From a checkpoint of a small transformer trained on Wikipedia.
Size: 14 layers, width 256, 4 heads of 64 (1 for keys and values), MLP 1024 SwiGLU, vocabulary 941, 13.8M parameters.
Each number is 128 + 32 x the weight over its row's rms, rounded and kept within 0 to 255. Layers, rows and columns count from 0. The size above them is the row's rms in percent of the matrix's.

# layer 8 MLP gate, 1024x256, rms 0.0832, rows 463-529, columns 64-95
size [104  94 105 101  91  95  95 101 107 108 101  99 102  99 102  97  99 100 103  99 100 104  93 106 105 103 104 106 105  92  96  99 102 101  98  99 109  90 104 104  91  98 102 103  93 100 101 102  99  95  90 103  90 105  98 102 100 101 112 112 103 111 100 115 107 103 100]
[[ 79 108  73 133 123 153 110  75 115 108 189 116 176 140  98 134 147  84 194  73  97 105 112 175 112 117  73 137 173 153 150 116]
 [ 86 159 156 128 122 106  90 142 101 113 190 175 133 151  94 110  74 112 145 165  97 121 126 132 115 117 126  93 152 129 104 165]
 [135 121 139  96 147  44 131 129 139  77 107 134 105 147  96 139 110 116 178 143  54 208 117 124 153 130 101 162 127  82 124  90]
 [116  93 136  89 159 158 144  82 144 101 198 143 163 143  83 131  71 126 129 105 139  88 168 140 117 103  39 155  99 149 121 196]
 [ 88 126  99 166 179 143 141 166 100 119 153 139 146 111 143 139 112 187 182 149 181 178  76 134 151  97 104 176  81 140 166  92]
 [112 141 155 148 118 137 133 111 129 117 143 111  75 120 195  87 125 124 110 122 101 135  82 187 142 145 143 170 107 128 139  62]
 [100 112 175 128  54  99 135 198 151 101 180 113  87 137 114  79  93 103 117 153 117 111 133 145 160 113 162 110 144 136 113  17]
 [133 166 111 138 172 161 116  78 125  68 137 103 171 131 146 126 117 112 180 108 151 132 144 133 137 116 137 155 176  77 119 101]
 [ 94 140 178 122 122 128  93 117 103 119 185 144 124 110 132  96 129 128 156  68 160 125 139 123  90  70  62 126 226 112  80 131]
 [ 87 144 146 122  95  53 150 147  45 141 179 101 150 149 132  82 132  87 114 114 166 121 189 127  55 132 121 118 140 127 144 157]
 [133 130 108  20  62 124  88 144 130 134 150 179 141 152  86 124  94 109  93 156 137 148 139 154 137  87  98 141 159 162 171 151]
 [ 87 162 147 111  84 114  52 147 118  85 149 143 170 160  85 154  90 142 156 112 108  35 130 207 163  86  94 126 145 139 135 100]
 [ 76 163 142  79 135 107 119 162  92 123 143 115 104 119 102 102 112  87 110 127 172 133 169 123 122 174 113 153 143 140 109 140]
 [ 80  52 115 163  56 140 143 128 117 159 103 106  94 111 135 155 158  81 128 171 147 177 110 137  89 137 109 169 177 114 142  90]
 [ 90  88 142 171 122 113 145 111  58  90 123 123 160 229 163  88 123 108 102 168 172 157 202 155 125 134 153 113 134 123  67 101]
 [109  85  94 148  55  82 126 173 158 103 170 132  85 127  80  98 105 144 140 104 150 121 150 142 122 132  60 130 104 148 176  90]
 [125 121 120 201 176 136 100 117 126 128 153 112 123 102 155 180 131  53  70 139 111 143 152 136  65  85 135 151 141 145 138 116]
 [ 90 117 175 102 104  99 110 150 186  63 101 131  96 168 118  72 136 145 101 127 130 125 112 142 173 132 140 151 146 137 172  99]
 [ 91 110 104  81 101 110 130  98 104 136 161 128  84 201 148 145 150 124 117 135 151  94 115 145 152 136 132 131 193 158 102 120]
 [ 97  77 132 111 110 154 115 157  81 136 103  81 108 135 160 121  88 153 103 180 166 111 130 102 128 145  95 155  65 189 130 129]
 [ 91 117 175 143  61 106  79 117 120 131 123 126 124 152 138 127 144 145 182  88  75 155  92 110 118 214 107  94 113 175 132 125]
 [ 45  65 181 129  68 192 121  87 100 155 117  88 165  86  99 119 132 111 114 139 145 144 130 139 153 120  87 131  98 243 181 131]
 [144 207  74  84  63 125  65 150  85 152 130 126 139 164 134 127 113  65 166 123 111 128 109 137 110 109 106 168 145 158 148 202]
 [107 142 137 105  53 115 114 189  73  96 184 159 101  84  90 116 140 121  99 176 104 168 183 206  93 135 122 120 155 136 149 140]
 [ 76  94  58 154 136 103 113 163 110  67 124 117 120 141  92  83 128  54  89 165 110 143 172 141 116 123 135 134 132  88 171  30]
 [ 76 133  96 169 119  52 123 125  70 136 138 163 136 111 167  74 144 103 140  83 127  72 153 141 127  81 136 144  86 148  66 113]
 [ 91 116 193 155 105  77 151 126  76 129 135 146 125 172 152  58 107 124 119 128 127 152  89 115 167 136 167  66  80 131 110  85]
 [ 97 129 164 118  92 127  68  96 132 120 141 120 155 146  77  77  54 144 125 113  57 117 115 166  48 138 158 168 137 129 137  81]
 [ 90 117 153 164  95 119 116 140 126 116 132  91 155 123  94 139 140  82 134 121 138 140 153 150 154  98 135 143 116 140  88 135]
 [121 169 101 133  59 102  90 128  59 144 184 181 153 152 108 133 146 100 129 147 103  96 161 200 154 119  73 110  81 106 102 123]
 [ 59 170  71  96 174 103 145 120  50 110 162 106 127 134 154  63  63 110 123  83 121 157 114 123 131 169 145 164 132 134  83 102]
 [ 83 133 100 115 120 109 119 157  82 157 176  49 108 124 100  99  97 120  92 123 113 169 122 139 131 129 136  93 130 107 126 151]
 [106 116 118 118  98  93 174 116 146 150 146 148 137 133 158 176  76 178 171 112 109 131 168 117 113 151 118 139 165 123 146 117]
 [113 153 117  84 107 128 154 163 106 153 180 161 183 128  89 133 193 129 155  44 131  98 186 176 148 116 134 119 174 182 108 152]
 [121  75 122 136 191  94 148 106 134 129 162  99  90 189 223 100 152 117 107  76 101  98 174 153 174 172 118 134 103 105  97 132]
 [ 93 119 123 132 157 171 170 133 121 103 151 169 152 180 111 107 138  99 142 114 141  65 142  96 119  85 111 160 198  96 170 154]
 [ 98 150  94 181 101 120 120 103  96 141 103 103 138 148 107 105  82 172  66  88 127 148 150 181 126 116  96 120 182 144 114 135]
 [ 19  67  88 130  63  90  96 108 113 120 151 124 124 181  89 130  81 111 135 176 131 148 101 174 123 112 104 144 146 103 127  71]
 [132  93 120  56 146  96 158 129 114 158 138 103 170 123 128 142 109 124 152 139 119 162  91 170 186 141 136 147 168 155  75 161]
 [141 173 193 135 164 142 161 126 110 118 114 138 186 113 154  82  74 171  95 119 132 155  92 164 108  96 133 129 136 176  80 159]
 [135  86  99 203 151 108 104 105 127 136  96 114 122 169 110  38 133 111 122 136 128 142  83 115 148  97 176 132 146  94 170  95]
 [ 70 147 129 224 118  90 129 107  92 119  75 168 140 106 118  96 133 133 197  62  91  84 173 121 143 159 174 186 149 148 108 100]
 [ 97  99  39 123 127 102 128 126 114 139 148 116 107 151 114  44 166 165 118 143 115 159 119 147 121  76 120 162 162 175 138  95]
 [122 152  70  97 113 117 123 135  87 130 164 104 146 136 173 139 132 132 137 124 174 113 145 106 116 103 109 119 133  94 132 152]
 [ 95 115  93 104  89 122 140 166  62 180 157 133 116 169 151 111 123 164 161 112 165 110 148 136 140 101 175 167 101  68 147 112]
 [114 172 146 115  89  86 119 122 147 107 178 144 168 123 147 106 118  73 149 162  64 121 182 112 175 126 115 154  95 120 167  68]
 [153 132 129 104 196  71 176 105  87  97 101 114 135  75 103 122 166 123 143 104 154 117 103 122 129  49 150 119 174 102 148 144]
 [ 68 133  73 126 122  70 111 161 137  75 107 133 124 195 127  96 135 118 116 111 118 127  95 170 135 144 117 104  68  82 158 121]
 [ 83 181 115 139 121 108  97 122 140  90 108  84 111 111  68  55  95  51  90  58 122 138 163 143  94 113 135 120 125 163 114 159]
 [ 57 153 121 145 172  92  92 132  83  93 135 163 153 156 120 108  74 103 194  81 144 136 126 107 111 170  94 147 126 148  82 127]
 [ 97 105  73  96 110  80 148 113 185 152 124 146 101 180  35  85 159 183 152 108 168  86 126 109 109 150  67 135 124  84 127  85]
 [ 97 127  66 146 109  89 116 142 125  97 118 149 115 126 152 127  62 160 131  99 111 112 133 103 142 131 173  89 162 170 160 140]
 [106 129  99  78 141 131  98 192 118 132 100 177 159 105  88 141 151 155 146 162  68 147 112 150 137  51 112 137 193 156 114 132]
 [122 102 142 119 108 112 107 155  82 127 135 161 111 151 141 118 120 109  66  77 124 170 171 137 144 183 139 122 166 189 126 107]
 [ 98 105 133 107  93 148 130 149 127 137 125 141 156 170 139 138 121  92 132 160  84  95  86 135 121 137 145 130  87 185 191  58]
 [114 162  92 159 118 111 130 139 137 170 115 131 145 120  93 117 142 146 103 102 111  95 136 136 180  71 155 185 175 159 132 120]
 [ 63 102  84 139 126 123 126 116 156  85 161 122 139 176 141  89 131 136  96 146 118 124 163 157 106 185  99 117 183 176 136 104]
 [145 102 123 119 105 115 102 120 100 139  96 150 130 154 138 156 109 154 156 124 145 160 181 172 179  83  83 140 176 148 149 113]
 [113  77 132  90 114 115 102 122  56 139 118 137  93 170 151 135 125 149 149 144 104 130 130 104 110 171 126 136 181 158 119 135]
 [ 82 103 163 187 127 154 163 145 125 102 122 180 112 111  42 106 102 148 104 166 148 127  90 150 119  79  42 119 165 146  92  99]
 [109 114 156  95 103 151 106  99  97 141 155  71 105 160 115 128 168 108 106 145 147  93 131 161 120 157 155 120 122 172 197 154]
 [128 104 169 171 150 173 127 117 137 153 131 167 136 134 131 162  95 141 171  87 120  70 112 151 128 121  83 138  97 140  87 154]
 [115 129  96 148  96  94 138 112  85 151 195 136 173 112 144  51  88 100 136 139 130 171 209 179 124  66 156  91 163 108  78  80]
 [161  88 143 151  88 136 103 150  75 118 108 154 145 101 131  82 122 120  89 122  82 130 128 153 161 168 111 142 164 132 134 128]
 [ 63  89 141  97 124 148 131  99 145 103 105 185  77 184  83 126 137  64 107 106 106 144 123  88 189 157 155 191 167 161 132  91]
 [120 128  94  87 113 131 105 123 110 119 112 130 122 105  73 114 143 141  79  70  86 103 166 161 150 133 119 149  94 186  92 107]
 [ 83 119 106 107 106 107  84 100 116 141 183 154 154 141  97 140 169 130 133  84 132 141 151 157 114 139 106 138  87 165 155 122]]
# layer 8 MLP up, 1024x256, rms 0.077, rows 463-529, columns 64-95
size [102  94  97  99  97  96 102  99 105 103  97 113 100 101  97 100 101 101 100  98 102 107  99 105 100  99 100 104 104  96  92  99  98 100 102 102 101  87 105 106  95  96  97 102  96 100 108 101  96  95  95  96  94 105 103 105  95  98 106 113 102 106  99 105 109 103  97]
[[148 129 128 116 151 103 141 199  98 133  98 101 109 137 142 138 146 115 145 152 133 150  89  83 148 106 104 119 145 144 101 121]
 [172 126  74 159 149 139 105 187 106 173 145 163 120 143 125  84 200 140 121 132 156 102 131 105  76 171 167 162 163 111 113 155]
 [126 128 140 132 135  87  94 143 109 127 112 103 114 115 103 110  77 123  92 118 142 156 191 143  89  99 128  89 115 130 126 125]
 [150 131 163 119 103  78 126 130 117  81 126  80  88 140 153 111 127 121 130 153 134 101  87  81 184 143 145  70 162 121 108 141]
 [103 143 137 111 120  88 133 110 103 141  93 133 134 159 101  88 111  95 100  98 142 174 115 135 111 143 126 106 143  96 127 100]
 [ 95  91 141  60 127 125  93 153 114  96 137 148 135 105 112 158 118 115  83 151 133 179  97 104 100 112 105 112 150  80 151  67]
 [134 108 152 156 131 132  99 145 124 156  84  63  84 137 118 159 139 105 124 157 148 137 140 105  81 135 118 157 116 147 131 131]
 [110 172 157  66 136 110 142 140 170 119 148 138 133 118 148 128 108 136 142 117 111 137 123 142 116 103 142 159 132 192 173 121]
 [ 97 194 150 148 145 139  76  85 150 109 111 178 156 129 105 139 166 131 107 131 102  92 186 131 167 130 163 116 194 134 135 130]
 [179 119 130 104 125 106  93 133 110 109 128 197 138 122  97 140 131  86 131  89 111 145 134 112 158 120 166 105  80  77 139 155]
 [134 146 172 139 115  95 130 151 142 151 141 114  86 159 165 139  80 135 126 202 125 210  93 162 133 107 115 173 112 162 170 141]
 [222 105 191 178 184 117 182  75 158 118  76 136  84 103 150 205 117 146 119  87 163 165 115 117 155  55 149 119 134 108 126 166]
 [110 116  82 111 141 126  85 133 157  96 195 129 164 113 107  72 120 139 127 105 151 127 166 130 148 142 140 136 182 106 134 150]
 [140 110 134  89 208 146 124 118 131 125 159 124  89 107 187 163  89  57 109 131 131 146 180  87 168 132 161 148 129 106  93  60]
 [137 127 147 145 139 136 174 119 107 163  74 110 132 160 143 152 104 185  94 132 132 133 126 108 120 155 139 111 159 130 109 174]
 [142 150 132 126 108 152 132  94 157 146  65 164 135 125  88 103 144 103 182 115  66  92 144 131 111 128 108  89 150 174 198 146]
 [168 149 130  98 133  90 168 114  90 120 174 156 114 135 155 137 145 137 170 126 155 154 175 178 127 142 130 187 140 133  66  88]
 [115 178 112 133 126 141 153 119 157 150 148 158 178  85 171 106  79 112  82 133 124  83 169 150 145 113 104 118 119 152 155  77]
 [128  49 128 107  47 111 124 158 175 149 146 110  59 115 117 106 140  50 109  57 154 127 129 128 131 126 149 142 145 121 139 166]
 [153  84 181 137 176 138 139  96 116 126 156 160 114 112 157 160 124 121 137 198 128 161 166 104 112 101  80 144 120 118 155  58]
 [123 184 112 134 166 145 138  62 128 120  77  81 146 121 114 158 135  39 112 140 121  86 120 132  66 144 138 152 155 118 125 140]
 [113  89 137  71  78 110 164 151 124  90 188 110 138 141 132 104 138 109 168 176 153 126 141 118 174 104 177 119 151 141 158 113]
 [102 164 104 110  72 113  75 119 128 106 206 164 139 122 154  62 122  61 114 198 107 115 125 162  77 121 108 185  78 107 163 127]
 [153 128 106 105 118 167  51 170 144 103 126 153 108 122 102  91 118  80 132 138 103 147  78 135  41 138 170 132  99 140 108 145]
 [155 140 111 143 106 165  93 119 122 114 154 138  98  82 117 165 139 145  79 117  95  88  88  97 110 159  93 121 176 127 111 121]
 [123 107 128 134 107 132 121 119  94  95 112 132 126 103 131 192 140 158 120 145 126 160 121 168 102 128 108  85 125 153 122 107]
 [193 142 134  96 165 103 176 169 148 154 119 147 128 139 138 141 107 119 137  64 168 153 157  85 135 120 103 188 108  74 107 136]
 [156 114 132  82 168 115 144 108 106 117 133  99 132 118 187 117 148  99 138 192 132 185 135 131 131 183 110 137 178  97 111 163]
 [124 136 151 145 148  59 111 192 148  85 137 160 127 141 130  87 119 109 136 152 128 109 127 109  61 136 110 145 106  58  78 142]
 [115  95 138 121 147  97 139 193 133 103 111 148 148 156 135  77 148 199 205  56 165 173 161 114 170 135 139 150  88 124 133 137]
 [167 189 143 117 162 167  88 136  61 194 104 120 182 159  98 165  73 163  91 109  97  68 110 185 164 110 151  59 163 118 134  95]
 [148  97 171 148 145  60 167 127 151 105 103  96 128 129 116 138 138 163 123 114 134 132  74 127  77 147 138  78 104 143 177 124]
 [121 149 113 124 158  97 122 136 127 167 101  60 121 105 173 143  90 107 105 125 135  95 165  94 152 163  99 111 169 149 126 154]
 [ 86  91 162 115 167 121 143 138 131  67 144 152 171 131 151  65 128 109 175 102  67  65 128 130 132 174 172  24 134 152 133 173]
 [145 147 167 165 141  57 117 117 136  91 118 111  99 120 136 119 181 113 102 106 150 131 115 198 122  80  88 131 106 164 155 152]
 [121  74 124 145 153 126 137 172 194  55  83 144 129 103 125 150 119 154 143 142 183 149 175 158 141 150 160 125 135 181  97 105]
 [114 108 133 115 136 113 142 130 136 179 123  83 142 118 157 187  71  89 109  76 171 139 111  86  84 124 148 111 152 116  82 154]
 [103 144 128 122 119 171 129  67  48 135 123 105 145 131 145 112 114 134 113  67  96  99 176 107 166 199 140  82 135 167  99 144]
 [173 152  78 163 175  65 160 196  93 124 105 147 119 145 121  67 100 121  97  95 122 126 137 135 112 128  79  93 139 160  82 157]
 [110  42 106 149 120 139  44 127 132 184 104 175 139 196 145 167  89 114 149 124 163 147 108  55 130 136 117 131 165 111 144 115]
 [151 104  86 110 112 132 131  80 152 172 147  86 116 125 100 168 133 101 128 150 133 125 165 143 127 210 168 110 129 159 185 151]
 [135 129 133 107 143  80 145 154 145 136 151  93 148  97  97 110  68 108 129 152 128  97 124 139 110  51 137  57 100 148  84 105]
 [126 113 119 176 203 120 105 131 168  94  97 146 121  91 107 150 209 129 104  85 109 108 115 112 107 147  82  94 157 136  96 124]
 [155 166 115  75 152 104 184 185 133 180 157  64 149 116 143 126 184  90 151 126  93 149 139 155  49 120 148 155 137 127 100  70]
 [154 187 156 132 115  99 155 170  97 151 116 126 141 114 122 175 149 181 131 139 110  66 122 177 153 126 123 118 142 170 152  87]
 [198 131 144 139 115 128 190 159 144  89 113 144  82 175 168 111  49 150  80 183 142 144 174 112 118 132 140  82 134 144 101 111]
 [148  91 118 101 107 206  74 119 130 110 138 106 103 132 134  98 172 162 105  78 114 175 112  65 140  98 142 107 145  89 133  88]
 [112 146 132 124 186 113 108 108 159 111 127  60 136 131  93  52 156 112 122 204  82 174  57 131 114 129 117 143 126 144 153 112]
 [160 136  99 136 183 165  81 117 133 111  89 131 133  69  82 100  77  92  84 139 114  85 105 137  88 132 128 106 150 142 131 120]
 [ 62 125 127 113 162 146 148  80 102 176 104  74 189 103 136 150 147 116 136  82 117 132 106  95 199 102 135 116 181 126 135 110]
 [102 143 158 111 115  70 131 152  76 159 192 117 123  74 140 153 108 131 133  98 132  99 159 106 149 151 163 124 128 132 124  80]
 [122 133 114 112 136 158 111 131 110 168  77 122 125 110 110  73 110 141 115 120 136  91 164 156 140  99  80  96  94 208 184 136]
 [160 130 126  69 122 136 122 181 101 100 141 134 162 158 143 163  96 129 124 123  98 133 115 148 107 125 132 109 128  96 171 150]
 [139 133  84  97 145  95  99 161 136 144 120 145 102 144 141 126  88 131 132 145 170 119 196  95 176 152 139 106 102  78  90 105]
 [104 130 133 122 111 149 178  89 152 100 129  79 150  86  75 164 189 166 117 109 117 157 139 190  94 105 166  86 114 141 142  89]
 [137 184  79  93 128 158 118 115 114 103 146  99 177 173  81  94 143 181 129 100 118 202 153  67 107  88 155 185  96 128 187 102]
 [147 144 152  69 126 191 160 144 166 162 115 138  79 116  81 158 134 123 161 118 126 174 130 129 129 168 166 153 143 154 113 104]
 [110 181 132 193 140 162 121 172 196  77 174 111 153 123 101 124 122 150 138  74  78 107  50 139 103 187 183 109 127 150 160 128]
 [121 129  92  82 127 103 155 131 176  91 105 117 101 149 125 105 146 139  90 154 165 135 117 105  98 126 116  93   2 164 178 181]
 [166 148 107 118 146 105  90 148 162 138 131 139 157 107 140 157 145 144 152 136 169  89  77 115 140 155   0 132 126 133 155 190]
 [150  85 164 104 144 116 128 121 106 206  83 115 186 114 129 171 100 131 149 146 141 136 170 119 117 120 126 159 163 142 147 138]
 [145  95 159 122 143  93 198 132 101 127 134 117  92 154 136 171 112 130 134 150 140 180 140 135 166 153 139 157 174 171 144 125]
 [119 150 109  99 141 156  94 161 120 161 119  37 112  67 120 150 185  60 114 106 111 129 184 105 107 222 136 152 147 108  69 192]
 [149 121 120 129 116 136  51 136 114  58  70 138 147 152 100  92 103  97 161 151 111 117 152 118 152 146  99 108 120  96  67  78]
 [112 119  90 161 128 138 117 136 120 169 101 105 136  68 105 111 160 195 120 122  72  84 101 165  95 123 126  97 125 119 170 172]
 [117 104 121 149 147 148 143 147  94 187 140 133  63 135 161 127 155 141 131 153 173 160 115  77  97 142 114 142 157  93 110 129]
 [141 172 136 142 122 127 122 136  82 127 126 134 134  47 115  72 166 193 155 147 132 169  74 132 161 142 123 174 120 175 154 166]]
# layer 8 MLP down (transposed), 1024x256, rms 0.0758, rows 463-528, columns 64-95
size [101  95  99 101  96  97 100 100 104 104  97 102  97 104  95 103 100 103 101  98 104 106  99 106 102 100 100 105 103  97  93 101 102 101 101 103 101  92 105 107  95  93 100  99  98 103 106 103  98  96  96  99  94 106 101 104  97  97 105 112 103 105  99 107 102 101]
[[105  96 124 101 112 166 157  81 113  98  83 135  56 146 172  80 140  88 131 134 118  76 180 121 149 164  78  78 107 128 111 116]
 [138 128 121 151  97 134 134 119 133 153 125 154 152  50 177 181 108 185 148 178 137 116 119 115 133 172  76 124 151 153 130 110]
 [ 84 143 125 125 133 121  47 128 165  70 160 146 109 122 130 141 145 139 136 151  99 131  56 143 157 170  70 138 164  77 119 187]
 [116  57 170  90 148 108 123 146  65 151 131  85  99 115 185  96  83  66 177 126 110 113  92  47 174 173 133  98  80 132 136 169]
 [116 138 134 155 125 152 195 166  48 179 107 107 103 182 153 129  70 183 140 120 182 114 106 141 184  97 150 132 152 103 138 146]
 [113 115  85  90 137 113 109  82 100 101 121 172  97 162 120 229 107 120 140 126 111 131 154 160 107 136 123 119  94 149  98 135]
 [ 69 126 159 143 161 130  74 164 110  98 175 163 114 187 123 114 111 100  85 137 136 102  89 142 137 106 145 179 150 123 120 163]
 [133 180 171 178  89 110 127  92 120  76 153  92 153 147 134 166 120 121 161 120 129 140 112 102 152 144 141 101  97 156 138 156]
 [133 196 164 172 130 104 205 116 118 116 105 208 145  40 156 158 129 113 132 132 121 138 179  99 108 108  96 137 138  71  52 124]
 [125 169 174 125 114 137 120 158 116 128 151 129 170 166 184 111 195 104  88 143 152 139 159 140 134 105 172 157 100  91 171 157]
 [ 93 119 118 140 127 116  73 103 101 172 151 158 134 104 137  89 186  91  93 138  91 156 138 177 158  95  91 105 161 100  86 123]
 [139 115 126  97 194 132 159 145 137 154 118 138  79  98 169 120 149 129 172 120 132 136 130  83  93 116 133  91 139  90 141 177]
 [151 144  95 143 157 123 137 201  91 113  93 147 151 111 141  93 115  72 108  99 140  68 159 134 133 115  77  99 181 146 127  45]
 [115 200 105 136 131 144 135 136 113 110 106 102 160 104  97  87 106  87 135  95  91 134 161 178 145 121 113 180 157 138 148 139]
 [114 143 137 148 160  82 134 129  91 148  89 116  75 116  79  99 121 168 153 112 121 150 112  71 108  98  84 168 130 152  82 158]
 [ 97 155 170 130 127  73 169 163 198 109 130 147 137 126 101 156 128 141 125  54  82 143 110  58  91 152  67 147 140 162 116 108]
 [100 126  70  95 137 104 219 141 159 110 173  95 149 111 123 103 129 204 152 155 109 127 122 156 101 126 113 101 139 108 147 175]
 [145 176 142 158 200  66  90 104  93 121 147 148 119 118 150 122 108 183 205 183 103 137 111 102 129 136 153 120 165 141 146 103]
 [187 108 132 180  66 150 116 108 115 108 206 155 134 130  46 138 178 164 126 153  82 139 204 174 119  84 117 147 110 166 168 107]
 [ 99 146 129 118 124 116 122 152 147 122 136  78 221 111 105 150 159  91 124 107 146 159 108  88 133 199 198 106 124 158 108 195]
 [116 123 170 143 156 148  82 109 168  87 125 129 144 163 150 144 202 143 131 110 114 108 147 104 125 185 154 151 143 112 139  98]
 [113 152 124 120 126  94 161 123 154 164 147 105  96 108 177 139 117 148  92 232  86 120 106  59 116 121 118 129 119 112 153 114]
 [169  89 131 162 125 157 134  71 110 144 100 118 148 121 130 139 133 152 136 129 112 188 140 152 160  80 106  97 145 108  64 115]
 [123 117 171  84 112 101 111 117 154 115 126  97 109 139  91 145 134  58 132 125 103 134 123 103 101 104  83 120 118  94 110 144]
 [167  94 111  75 108 129 174 155 192 145  75 169 112 113 202 127 147 132  97 122 201 131 143 159 122 134 115 138 188 131 101 124]
 [171 178 125 110  92 162 117 129 103 140 117 117 159  95  84 168 145  75 129 148 133 152 130 166 142  95 101  62 142 101 140 169]
 [144 146 106 104 158 172 161  53  81 107 160 107 119  87 151 101 146  88 119 185  89 103 104 154 106 124  86 141 147 134 134 160]
 [157 143  98 149 129 140 205  64 108 187  95 114 115 117 156 103  91 136 119 123 161 174 111 103 173 171 125  86  99 155 146 109]
 [145 117 129 128 123 127 154 134 135 126 176 107 103 141 166 121 138 194 140 112 106 148 121 161 187 110 123 144 176 110 104 160]
 [179 111  95 117  94  98 135 108 114 120 152 154 125 159 157 170 137 118  76  79 162 140 130 133 120 105  83 125  98  93 144  86]
 [ 78 159 142 110 171 118 142 173 131 158 120 146  91 150 130  84 114 122 103 137  74  91 136 174 148  83 130 119 108 185 158 109]
 [103  96 173 107 148 110 121 105 167 130 108  87 142 127 137 124 148 141 108 178 135 147 104 111 136 110 148  65 122  94  72  98]
 [ 92 148 128 117  87 146 133 153 113 166  73 172 160 132  87 102  75 148 153 110 123  96 123 154  75 123 157 137  74 124 112 118]
 [142 107 121 128 145 120 166  88 129 133  93 158 174  84 121 134 115 139 157 100 145 140 141 135 119  79 132 127  69 188 101 154]
 [144 135 111 120  96 158 143 121 104 125 140 136  81 227 245 133 154 190  83  54 118 113 143  98 145  98 150 150 139  91  84 132]
 [164 106 105  92 174 127 142  87 117 104  78 143 129 154 100 102  84 158 113 128 102  71 168 117 149 149 159 197 147 176 143 142]
 [142  85 101 115 124 103 135 168 170 120 130 158 124 147 137  92  63 158 160 103 121 124 167 117 158  80  93  85 111  91 104 103]
 [ 56 118  65 126 123 127 128  88  95 110 171  82  97 153 152  87 117  74 124 127 141 176 142 138 139  86 130 130 135  95  98  86]
 [152 171 134 132 145 206  76 135 117 154 133 125 202  98 183 115 119 163  94 147 161 102 119 138 138 113 127 139 194 117 121 126]
 [ 49 127  91 138 124 125 115 111  64 112 141 141 151  81 141 142  76 194 126 121 135 121 121 141  81 179  83  96 161 103 123 143]
 [ 83 122 115 147  42 141 147  74 168  60 119 151 163 164 117 172 169 199 168 123 125 187 162 125  58 130 174  60 118 129 136 132]
 [ 80 150 159 168 127 134 129 122 155 111 102 152 118 112  73 134  86 138 118 109  91 166 145 107 106 126 139 138  82 122  79 105]
 [132  62 147 127 129 125 135 130 131 125 112 125  41  99  99 137  74  88 108 153 150 105  45 111 118 199 170 133 129  98 103  99]
 [135  80 131 175 159 170 148 210 130  75 102 133 121  79  73  84  90 142 102 108 144  36 156 139  98 102 129 108 111 161 170 104]
 [156 211  66  98 133 112  81 130 121 140 185 174  96 113 166 132 117 140  96 186 158 154 117 115 101 122 178 155 184 151 130 126]
 [138 125  94 123  98 161 129 107 125 107 156 102  91  97 136 108 166 165 154 153  85 127 103 156 176  84  67  99 148 115 101 201]
 [121 173  73 145 170 123  87  90 122 134 114 128 132 153  85  99 150  69 178 113 170 114  83 160  93  92 116  97 190 146 158 120]
 [101  47 139 180 183 111 148 110 154 139 101  90 175  89 131 151 121 203 148 144 149 186 154 177 166 129 147 111 133  97  21  97]
 [160 169 113  73 110 227 106 109 100 151  89 132  96 123 158  97 110 150 100  90 165 141  96 126  90 170 185 106 108 173 136 144]
 [143 104 155 133 171 166 183 110 141 148 109 124 133 117 157 160  72 129 169 132 107 122 155 109 141 151  95 127 159 161 146 124]
 [114 143 158 146 155 108 152 174 176  90 131 107 125  95 164 207 118 178  84  70 159 175 128 225 175 137 131 142 168 109 120 151]
 [150 134 106 126 115 127 126  75 117 124 129 151 102 113  86 131  74  76 103 127 175 142  70 101  97 123 129 113 145 194 114 147]
 [113 176 133 163 109 127 152 105  89  90 141 100 103 178 139  98 165 145 112 140 160 112 107 126  70 118 113 102 125 150 144 153]
 [101 148  71 171 136 104  97  84  55 145 175 124  95  77  75  87 160 121 170 182  95 134 121 173 213 172  88 161 105 124  71 135]
 [134 123  81 199 198  56 129 130 115 108 138 152 115 130 141 179 180  58 134 155 120 136 102 138 122 196 128 106 108 140 112 162]
 [204 191 174 107 138 132 114 122 111 157 133 121 134 112 103 129  86 126 111 133 124 142 136 129 142 157 126 107 125 121 122 162]
 [110  69 110 123 112 123 162 142 145 104 132 181  88 166 120 108 138  84 118 135 132 146 101 158 108 121  94 147 130 130 114 125]
 [134 161 143 137 119  94 146 164 118 136 109 162 163 112 145 123  96 158 113  52 150 162 121 181  93 102  93 139 181 143 136 138]
 [123 101 162 136  54 147 154 102 168 121 135 143 106 127 147  88  97 142 160 197 163 103 168  86 140 203 204  98 123 106 157  83]
 [145 160 166  85 178 131 100 109 129 161 128 131 155 127 207  71 111 106 139 102 165  85 154 148  92 169 155 123 164 151 103 142]
 [129 170 109 140 107 108  74 128 123 133 129 117  99 108 152 160  95 112 122 127 115 105  78 126 164 124 168 134 117  60 149 122]
 [120 125 131 144 104 147 144 191  93 119 188 122 101 176 132 157 147 113 151 144 105 115 123  92 170 104 150 121 147 140  62 108]
 [112 133 147 119 118 227 138  86 180  89 113 119  96 145  71 131 118 154 156 136 149 147 151 138 163 107 130  84 183 131 146  85]
 [ 75 126 136 129  98  79 160 125 138 163  89 130 132 125 115  75 106 135 126 149  97 130 180 126  98 118 160 158  93 152 134  90]
 [ 69 151 122 138 121 114  92 128 115 146 116 103 121 125 149 122 128 114 166 116  51 133 127 122 144 127  81 108 104 136 115 179]
 [183  97 139 140 113 149 137  96 149 132 191 171 162 145 129 115 138 127 152  62  96 161 130 129 113 162 157 109  75 155 136  99]]